Weights of a small GPT-style language model, trained from scratch on English Wikipedia.
Size: 10 layers, width 128, 4 heads of 32 (1 for keys and values), MLP 512 GELU, vocabulary 8192, 2.78M parameters.
Training: a variant of SOAP for these matrices, 4078 steps.
Each number is 128 + 32 x the weight over its row's rms, rounded and kept within 0 to 255. Layers, rows and columns count from 0. Numbers have three digits each. The size before them is the row's rms in percent of the matrix's.

# layer 6 attention output, 128x128, rms 0.231, rows 51-127, columns 0-127
100:070110102105164153119173022105169090171159104155118116116171084080138123166117128116144126131148132118140165150171136120141083124150081121131104113113152117094077094094119114117144127157080150133161164146127137159078120116089168166157073076119114093158140148091161112085156115155115108072165150126138092060169124163158137112139122209154148198177127125204094156094144165108138187101139
095:086109076085079128109110062095094112121118114082179136136146183146158109156171062117082147165122098125135139107149118136174092117136120118098159083118185150153141147172120142171169150074071104131169133120137129135171072128129167170144193076119169158133005142093153182122142102137191146075120144149136147140122113102140137177108146133148123127094099151116093111064137112145093101143113
103:135168076165141159146097167132085171144075180089162104131130134120176096101162212090209183184078127137162113144128108116125109118166152155139144090144146181108094114175168143152132167101151196115152140134110091144178140155122133119181122149125119144114123125092125108141053210066167141111084130120134146132118169079086134149086109067139107154116190115145144106126127130122097098103098
092:190150055168104121128111143135101166130092152152098091135101143124178115130183168137143067101119143066133083088133135110192148106121174171161134062148135089150074095178159109096188104162156141103157153119092170104114143150179141112104083151148091110084091130101160138145096133185144163132082079143118154097112096053131069212087152127113158145088119119141092144129130132110150124112124
108:181097111166117119109167065162137116149153151108093058128090082109105113135100071089145099091136125140127176143153158090146125129055091181139178121179147086121186152133127171128091136169103149119120143132141142179105090156112165147094200139103117117141141109155114080141115123027130142052104086154155105091135096165119120166134122097055127145137057150126147150156140151151170139168120
106:066111059058109182146111145110122189093104124080135109106118088160142053128091132103108189098101089050137147095167110140085088132146100113105099133166111120177079133127156146162162095171124132140163098128138110125154146131132120094211114154083105139132121182076137142151137134134137139117123161060144129105159052138120145089136163134155123134116179133121059062104124133155126147167179
114:175112109178078131164129158144178143102125152158143088155102123148126081106122135097111102118113158135189099107101127108153106123140137141122196129083122220099096136141134144114125102104103111147112149121107142106139121211084083199025144150060173091096121118111167111120169139189165090126132145113087160175115110131095105166155110096103138185085140109117127106157150121048149120077102
104:080141101105150143105144101155115179186168138096097047130109135136167175136179124182064124116192113081135100116143083179132111142136094100193157156130054161136142069120121143140105156093146117132121162187125159074119107227133129113194090091139134142089127127134085104094114101143132120053110141134114157079163101098133093120117117128173145126122164109125167167111111099155109180134135
103:098097166129138137132202140114103094063095132127107166178152111162143155109166065143136059143141142110153173136143144101134138114184115097115136160164130143132096155115144113110123101115168105132177181139073092133082075077140156102136088123136136138110197148126150159155150145093149082128130133069116095057094080161165147049170122151125125077195177164164127170098099127090114079094119
115:119094122050062083114109119073211147159097115170116149103081140113159137140123064115095149075126132123055162118141144124177108161135138086072095162180136175122148142092148153150137121087072155093092134123133150062095128116135082094146090159139121141111065106087112102093145066142111185155097106158112175094132093106160075136119174156143132127182101123116158137098139110100128089162128
101:101115104121152104095178075108168135108150134163110088077117090097159124086076072075088074063136183174127176128154099126156053143151140155124116144212122114123164161103097104150132142142132181104129119159096036200137113145123170111094146148114129148160130148069142128133179122109178138169116176117129060168097145164156129117125130085121147130133158130081114186109106144123102104125109
096:102129050101098136128106142154179067149136122148123185086106152129139174159037103103115154115147102156154118152145131154102105120059128110169145125128123201101128164106110166131119111137107108116155099142148127159125117111136130057192148157110117136125135078082126147132126143106135187103117081195066166145111102099135148145098138114097134152131086124116082078086197132074192091182194
112:175091128114088149143079087137152081093170137088112195077156090171116115185106102110152124142152088163096091131117136125104158123121090083099146104088168131117117115150132077109135080151129106061164150112141079106154143154077133181140106099072212109146169063107073117152160130145129118096081122113111146106187092116097089166104078097154168149113087170126096143083138103119179125168099
097:131091046115095123162083160102142151068091103141122140112136064156154125151142107096151132106152153156140125129131070143118170145111154144093079121104138149152107071171169149138128078099087129125076144107144179209184124065121071161164194158145180131104158148093104085178118137110159146136123175141147113120181172151118157204140082131098093125107060142101149097158107123119101114128147
093:123115150091128183097078092158134164112174137108082105149133096126177113171044097065157114141170184178172163091111158126130113148117140087124084173156134139081144093152120146112152152101095091089139082089124148191097087147109083115113138125098083112104179162104214186142143130118113114127126103165167089114133168131148139081203116107081132160089110129131146061144161153095124126141147
106:155128087098098163163130100088149164130154127109134114117142179099191122142157119114083149103049116142129149159108159131126198112066119126139093126111127176102110161122085147045195136145147156110137133179126117101133179130133191120160108138107140123102171095080156143098142043140169178164130113128144193159112140089102130158101064143195135142173078113167095174086122151129162103165131
089:152048168116123090085143119111127147109102119105162150151064163124127099199139076150122146110126109102098100109106150124216124114154093145161165118156074150162194104181107085196161130092175081149158138148114138110120120071115091174067171156136120076137111059130160125148149111136147117164084125071123060174197111147120133155158131165141107115115128126128135109114179148113144118152169
093:102136071112132208159138103158138122118122143150112138121108106082151097092107164086094115146091159135093138162182110099069112166128159126070038184153108089156116063093117133132153130106114156085151187111103117172118112112136134121134149151131109086128138126182116179117086116172105092166143123132121106124078064111087149092207186179134123092146173136146110105104095098156162106188083
102:134116109123109158148130137123143063162124049099096144117156127088115130141139101102118155155114113083111121090104154123142150143131104088200179139104159133155083106094106141090160083121129069131107091072092145092133138077052119135126175135097122114113087084158171084099179123153134128098159082166124147149079177134157169173120200111048153170098121094145165109136179202131152131104173
092:120181166103106131075093085131162120076114086066155148130139130100102151138099100166126172079160162173163093091159136139047100177128160140154113159116129114137159121064107083142105186107133129159026155091145152175099119098128083127043119133151133164130128111149111130143126134117123156142176102107112147160129088175173131178194122131131167143121121134179180162120176141162091142141094
114:104082044142096082151104113137041115122095158132192113150151078184092151167114103132087140115122171121092120129133109109071102150145143084101182108096174161136107109186103154104174154101137140167159174118142132144159156111147168134164124135100167128129168100129104093170155138200128109067115137173113134115182134154102183163088140137086086141127129112108189132115067116186113163168117
085:153120138114093144133154153196144172147184177106137065115179178195122084172084112137154095136136145155118116062064100110120118124085112124150152066145143120141090101105116129113125121150150111129096105106187162115137147171106145151178109065144133113110112091136195058103187150146162113125139054120073162140083108074141093126122148112159082157113103058087091099137128164130105143122116
099:107081176107103130115140113159102119098102227112124133118188068064138111140076069128135146120113151134166121102102104092088096156177100128095103106073139107146117160207131166119107076117071080100150095131112128088116108081149127163162112127133200204144114148123096161154154098097105147096146110119141139147172156127124126146118138087175095096102099188195057105124108124131118142143146
099:135134183157124159159134146140053109122127165108157158165126165105130145200119093171123099145104149165027121142141098126145206134134116107076128164163158119173076095171111143147148114113150135057098154162100138079126127064133110117121128095117082155129120131141106099166120107108180123167137129139116137117147101087103125132162203116183125156056102143117145058113150124089161050165137
115:094125104172081127184109105091141112131122099102123095103145107151078148111127063172171142190188114127116138147138158109182122166141096140096126128122108127174141185120115115183075077126083140115134105136125167085087118165109149093146166150108103096049074150188133116107137220119146097087137129137097161162068132100118092146109146123103110122167112106121134153077158196076182076129122
089:110155069119126108163150161141128145090139145104198092105115068061168032078135126159088142168110096117187170159165094126093083086140126145127121117120147149145106126093219164139040153173096085139120101182146153157126129120185149146138109143087156095109159147148118078119129178149155102148095132125091109134145097157169114089136113108144066113119131149180095105104104157120085114128123
103:171113092115171118110185094133108176202162101141110058133134144147101131120102125130100123157168136158122138122133175081135109110116139156165124142103077170095138141102106189131092127143174156146152167132078093168124106184135155097184134105119146091069145085173148142104128173125111121137083134086069165174084067140080105084170120150160130152161126151124142168140107111199173092141041
090:097137181129178148104155091129156079220110049055081150112096131114131110189109124192124103132173094110140165142099147139141131125136105127154150174142102156128103126146091154163182138161127145155121088094144084112183142084144174172163180122047128171148154090126087147139109125093164159087145157109128111166131061137115106142124076146096180113104109121169102130104152139083156123077115
095:144130143172189142154118174125155145178114174112148104114119103117069234103150121124105106092124107127141028127131058173169121142182147064105130107127128152133182100163117120100074152131145111136107159148138068120158127064104130055172145109161077139135154146136086148118105144156152134174110119140143114127107120063146130119148170085177104158126181123092166072141168117112135097122097
098:103071159105102139124066155150143149061153139148145140145193108090146142107064177115107153082150178125119142136071120173160149162098164092030103150142095104098142156170106107071135139103177140133113138041137148201159144111119144135126182085114100097122210097127135144135153177114109150078159182117137127165125159085095107143123138136128110151102120113114088108172133162120091149091128
097:107118138148131188073108189218135133099145120104151133151109205135160105151107137074124143051103118116103146160150167109138057104127100105184153166126142133153112092183162145127118125199128130135125161097136141120119118117199131110174115110163088159097128164125127109147140155099088157114122068166153087123143168048099107162137149113141090219109116088095088106132129138130095087161158
101:179136065138112130139102160172107157118084186122112079184172153159056104087081115123156040138191090052128134125154157126152159141117137185163118157173111152111094180175115139126124122145140142107114110097151105139063101130124082092106066129185133096091123098088164075147079168180147105124117127151069149099134097137096105162129136140099093156141110080157163111154119119148121136127106
091:164109077145054123141125193131076109125138108162153182157112107107112128130205101093151195145119127106137071142151114091106133067110151138136104112054146160169104078152153104158128097084113068099142104136127094081117141085117162158104095131133123086101080102162138153142115146051163137105129096155120142153155125165192100110116107123109170151135092108168137046139153139154164090139200
080:116094112176122098095110129149100158143129110152102124149106126142110128139156147168150141123137106149111095123091122160114125173196117147130110196167076158152165067154194150153106215066128121139138093101176137141130128134117143083086145163152098146109143055167073092170044121152140168119100137171129123173117101150140076108182174086125144085077155104070168130142118091130087074153103
122:182091157113122132162196081154130119116111084090052121150141081175073115094142150110142082157107135136140173100159179087164146139086092134159191105122074062149153166139081046199128131136118120140122112124109196086179116072109146117157139161156088178140157114133156182109122080103133162155153154107155166134118128149125152092145152159116142140161139120113103125121156066104124156107175
103:099143084144081149099118104105143078148103092162083160086035151151128166160111103152111156105114158108115099155158157122108094103138125138139088161123136205063098145108156163162117150170100144094143179125183077125110150179096177137137111119127155119131177127067072058121120138090110106135108130146091111109168083186122074088145144143080107115206122129088125099082165159120152115174115
100:110185095086122104161154135113165150097142120124199165114103068131146166086090078090117099112116170113172177075151127137091122141083121100112113034162159129097134080090117115210123123134137136152090149189161160129091123133101167125120141105122071154124220108100134070144115118120100070089113130102140197143135101123085120083151131112103124162145172134180167156117103118102131149091117
095:127145155152184120160113123092091141166151102141139090103142072200064165161165146149138159072154081073100146092125099126092131150130184166180090166176132071121153152203099172118161142113148136097131092122100092160137093119125175067109066172159122176119144063104155131118128130135096162169125126160119075174141157144132154174103143103118111142139087160068129128116074091155127154160127
109:132144123115083143147137108127117117116135161108173102168143100094100090158124076112162112104105146184177107152186147102189093102097136138136192081071171135126121147170144101147082117084126141081110133089108074076184136126124134140118099093128119113138177093084143113102198103155094107122205082125109177085115140098136090136132135115182147200081098116178144060119170162134118161152183
102:128164120127128159168066117095152103078155060103122071094079112141121131160120096122127119076089128095152109057120109122128152147130136107116156157181169102124099184147111114169130115167120091146024139144184127115099183149152166134071083138107054076201134093104073121095128111162143154154108077166143162104097128123138098096093120133110131132155065169100130117100160143145137085149151
097:120080154096073130152100096128153144120183120104100153190124110183106096116110089084127113125168075135145127172125174107139093169110141129151028185189037114110148136153123165203140181159131063162074109113103152113173088128147131103120125148144104120171121150120126145164085143133141140123112122103112083126080158151136132100114122115138099124189169082102059085126130106106109120081162
102:100067115094101160155169078164100149135159155135168185108202094116157080170112154098111162124114090148091183120117104154156118143082102130143124150164124123146044094130152128110177129189109101159083119162100116120137141063138122149147096123065116107086134151111124167184092117142139126172150168169162218124162130113176104132095118156192188091132157138128081155104103158133115132123171
091:136099178109147162126165079102209126090113163122146118068114125123163140124113133089150137142056098095137149121153153081104170137154114166104136111107194130072077143089112138128163142140150182153211118138131087054091146127086135116071130171128124194110145139146106107097153128138127128190072158124140112151127178173092129056187118121154136149125172164142144159145144145134112204103151
109:129115161131154195117126100093063169143080108131108183146134124116154104161089065166098168128111108109149059122139085100089094191106099114107105147113115122152113122099109147180167143142169120169108106204113106128084112164186145185129115148074123181211098180136133145130199132145123122134130174110136126111183088156148177118141130117167153092119183148143079130111109129107069178115123
088:164114104126113106150132125160086088109100129046119161137053077152174096121139140182101098081150171128105116110167154106095140075092091164138204128105145074147105145093111153172087127157171107050096074149123143113089131146135181139121119154107079171121176120102086141132109122104172135099137134153132128179123109114120184079133128099086162157110130174112126178175099117158119172095196
106:128081162106085129138140164160097134128119126012143129166180145185170115164181135161152138098104128186077099095092130156094092127113150110106120081171148093156084152168092118102123096131112145082128119118157172029087151148138152113091118170148104153119090116131156138122137102112135190204115119149158155100103114097116146128155128182152127146092065115138138114121101172070128131193111
095:182132091128210163203109135078112141138129143137127148105150151187121134165125112104111130154163109109090089088099069137104126145071173054112147106101143137148119145124082121093144090068156046075164122132156111126101130096139163118148153118146144182114086129113042141144128163105085132066153138149128097098131155061149125161084155118118124171072151123075181153113121113130117168170118
128:118140144149114129085062158083111124095159101121125193095152123061102089104150098190146085109126143145148127129153126169187170145172143155113134159122088128196134115165092088137126103068157094110080138187138110175095072145134105145108163095123184121143095131080200125186172105099105099118138155112113080128130095166136168160185145199082146148160116117141059138140113125089106131119102
096:135077151099098139099125071132038148104047095092097149165144188169118139126187073160159129123110112163186152122137079114190154134130105183128133122052117078092156161148116109163131125167137130185071130136129140094117115107090135083122132080184096150180176112122132147115085158138104153163119182128162148099119174162139152113131129124166121127129107109101049079129112155140087141141118
098:096124092148111143134044067134081145125147117163153172132183070107153122117124140138162071122170084133141086169128138149170109139115155134104069147107089143104119080156205098115172089113137140153063161161129122167147121148193115183126056110157081089122164068154145095121141128182153133117122130132110115159119159129093150170091078164127110131186147152164124093102061118141114104108073
081:122121111118105113148148180184089103120184106113205050107143120185073157138172131175118151151101116151165134128182080140083111123174170134207161085138136110129144175141133132160145121077116112105140128129151143149138147197155127068192088152136139069116160129125148149127094098167129037133097119114120123106132146087093109103165117148129115163174127211138157114123110127130141129175070
099:107121209076101156131138153198098140135141151131129159218158183095170136148139116093199150159112084119119078183139140114112140150164123143162111162151137129120122131139094103096168143162130175191078149145131083107151151066144082120120100133150091149101118083139169090126153153143108133101157147085181159151110076116144160084098138130112110086147147096158111047127125168110082055153145
086:159068212105122114145147153128097108141091118046078232157180136151188115147130119132154125146122113120158132126163185129097175119094112128066165152126116096133069163121082127182101148163095153140155085133166140109141193199141155147070138135077079118166092149150163134117090089165105120156144125105152120096097117118100126114113147165116090097117159155152112166134145149122106080078133
098:027056057111113088081123071130175102145147156162128172099118130101163154092100154152163139080105169165118169117096131108147114119178101117119167134125204132122101132131143130147145136102134179112091179186210164097101122146160125116122129096067130139107121197089141151141082170119162170145107176142141140198156140147136148129072134132134142135156162111131090146081133146149090126097110
105:135131171176169123092159075163128085170109133117139151159115152109152115129158145166165103194076134139130150243144127081125170083132119154092086202148178165147046129151124139119131121153155146130126126126092095111171131144121119154117151125088134064154107147161152166120104076148101122127143174136105046139152135112091152103127092177191124113162125184142127123112057150125128104078109
099:024077126156111166147107102151143082082144175149102174140161083113157147169116118113169142121178136111110093109140123146138105102184097118102064178120082138153132110165133118121076125144157104162126133084185193157131155136101123156170146140157128149156112140164072144107134171131098130047133128156130149026122129128153160097130152146126076118117133151187137124051127116155115070121169
089:106101089180088127097148136168142141169153147176166138137139124150154113173226156173105092172097134110093191127202165146114110076163162106136145113126125089130123096109161121159119118132050106110096162168093082121126135050124141140154101139101135106158092123138120101067106084095171139098130116170118125066077087141164062154192173142110137137122122141128087147088097072124126113148141
094:187143121156139135155125056161159086172104127147119215121135100172108080217136125114088145150132115098105140090125130166096142141145104160187166111110126127160084111146069147141100181107105144074115101129119142072172085137080102177166159085099108136190133084109131190138140117162147160120112098122124108159112106194166115162087142116088154125082092153154214151133107138146123127101140
100:170128121079125082172126136160154103103126117113150143117174125149154194148134101088122147108156162105093173107107075110105141156052109115158171141167088114147116121046130058154106115093165066144126109061105153197171124130100190149110074164141098118145127153101095100155108209154116121137108160162122162117104172137102115177123106105142187178102095072106084142132109148141108151115090
094:118098070131118181138152127079153151100125125125137161101140074096088156095121096059092168065100185170096077158145097127128113134090131092146111118087143098099080137124137173088120136112110091124095220156126095202156189144149087116099087154157143101125158105146116181096211122116078138108148096100151129084094075135111105181177169117135128139140131132148168113172132106155112110160158
089:173146064171147176132150110127142124114106128057105155189113146144087086127130149137170124148164160109118102149131173105114178100099162127131197062092095132114159160122080102121109089137167160057117140152114105185058093109100135128177135098152130116193100100090092146102109091132137092029134146152081177109164092138165149099124143115093172145136108107138139174126097159134124131114065
109:166168114171102113082123119137109154100142199074111115183148162115124076151144191185186110177157101117123120077072171155074099138109144140112163168116115087118114157147103116136098109089158128134135149096166185124143133189086132136135094119074149092121076169122136140131104091116108060114109129103077170153124094096111091125112115106160215176124122121154120100159146104173124179093063
093:129126189156088110071124122142149141083136135134139117114164136052148116132088090107176117139140063089178125103148101111205131148172064139089062111118128113129122110162095118082157109161197149137185086102170108155107117114047072111134145135146137115136133158120080114137138119081080021147151118088110128093152111152108153096187137161123150068112121152153098124120113128127133163084118
106:085139119113071139111109153168119098122127112136118089107153114119104208157200138174131173101080088163148115150163131150122100162156113137172125154091121121123125139068152072059075135122141130078123126138138164111169123113150117111158143153110157166124112090121120175159117116041131207149132147180154132101176131142137098120208119171095133154162106194164105198077150127143095139180159
091:201141149133098124097116170184157137143113103161151085187085157093144148114117146171156169132066127105163157112186094131144117131158147152126106145167094086155096117033128139135094100124111093117142132132148087105069119075093131043088150118118057110173143157140134112137117068091149160122110158120120182080067114121189071058117126119157145136167127103154144132111141151130089129113160
097:155101126122176087194191087156121154123139110154118102147194099120153116145116068167106084100168113138089092150155150129094107138106161118073157117116117083164165068098135102146080122147159078124125103106139081107066132215111120063128123104144142078115113091106184147182124080160129071162165095124141111137147076109152114092143178102157088087131120162139125105105101093160125171176095
088:185097136096175109121142161080169120183116105134153171103109108115084158109021125079219140072184092147116133104074057144117143112110134117122095148134140179099092113153132203176125077071120094105129134116088188103157157100135159113176123157103115165108140174105079109126110151108094132140148180125155128123128136091159188158109140145153140149106121101109142127153158119123110156174155
099:082175120170114146088137158188105143138105189137205132093141133037179082116109174160122101165128151090202130130131197131130063083147135146136089136126188128064151125153140144116102125118112129101108106095184132147145147110124087084134191138123088057140162180144078115085109167103146136094141070118133128155096117137124109128135192134111098117125123131169096166124123100136130100076164
101:126147175156122132089108053086137112123131104114170167119081120179126118088125111110155101118179100155106101152106106141119144139115085098149125128143081165101187099095112147138129136111167174155102122051120156192124182132115141118213163124130143194124140070123156216152168168088122171111141106103093160091138158146105171068108114126133121111158128148109230145115085104166126139093114
092:145118178151201126088159155122095120123128175157154114152137133110112082208093161134105112094098140127161163146113101158171124096122190135125129112170124141150141169172104180101121122157140090107138074051086104170116089167130141145153103126097128154104098096105152109089160078179137114102137108111190014146148089134165109066170173092140082110104154134139111099082114130134146103128182
099:164106090141111139104121131155138151092133127215130169130141158147100108127076111131058148107152106088112190136102172153135114107184176099075061121099161195059123109151091191119124166110126159178082157128092145122095095165139144076158139121122102154070124075099161108136171051123144122089095109121112107118102156124118114095140128115098086114115127144129197098091060113170134103136160
105:086148118114177070041132187138232157140161175117160112043117106146126114098053171093106109118138114117103147191095147132123094083094136121138134126113113192097119108116099178103146159114175131175162124162084109156176122134147147115145115108121113156118178101120159125104136131099157123170118126085095104166126164125049131130126099105140094164185170128120151129147132088092166172109113
101:146144126104088130127085137110106125112101108102157083038144173099205138067166074109102181163128082074149118078195127105132104127116135159139114129111152126121146136135098224172158099120140123148128157047131131129135134116131130074100142166183120174122182111117118122138172089133095114151109135143124160090119161077092158146130099166152064171130116087106128132173045156143107150124163
096:085125137119060119168129156166110123080091223111102130210166127160095113152140092144175166164103071109163141175118106142108125166170169134072155167074145141164197170181102112130134101118116104131090094080162164110057090099159082139142137096148104149113110121117105147137122121095072108138144115175160128150121122141108117113074172175112069156085100187134136119130123123120112152160106
110:139111078137123118166160213209112114157106154118154102182115141180101094113165159185102184121169096143130148148183139071137122084148133093146145082105062162115147084175200099093119148108131119157139136147110093147124125116201184114147035158124125164128097044134159134158135147166128154140110133176107133121109132085122151136107166083126132080107113139130133130092121133122130156175093
095:079166142097121227082057073088098183095099063101093133125124149160150165132142086135175141142140104042100160129115141129127158164107126150121125187126132119140105122130106175092170154192121113113137116112104110189123144133123120119208069138106091107111182134083107134114144165104108110166152117116177111187164179119110094179149116134134169142095138129133123084143093164086082138123132
110:146130137151107192123196110191135127128147064115169142153120167118150109116092124153156101100171154170079194135140115068129073116165118139154099128138114174145174138116075115173164144160169113077101085096122094127073099113097144117126165101131128101162202144108172080120106129098126087132155128155158131163151114152104182049181107125096128144202077134147119149139136147067143150107075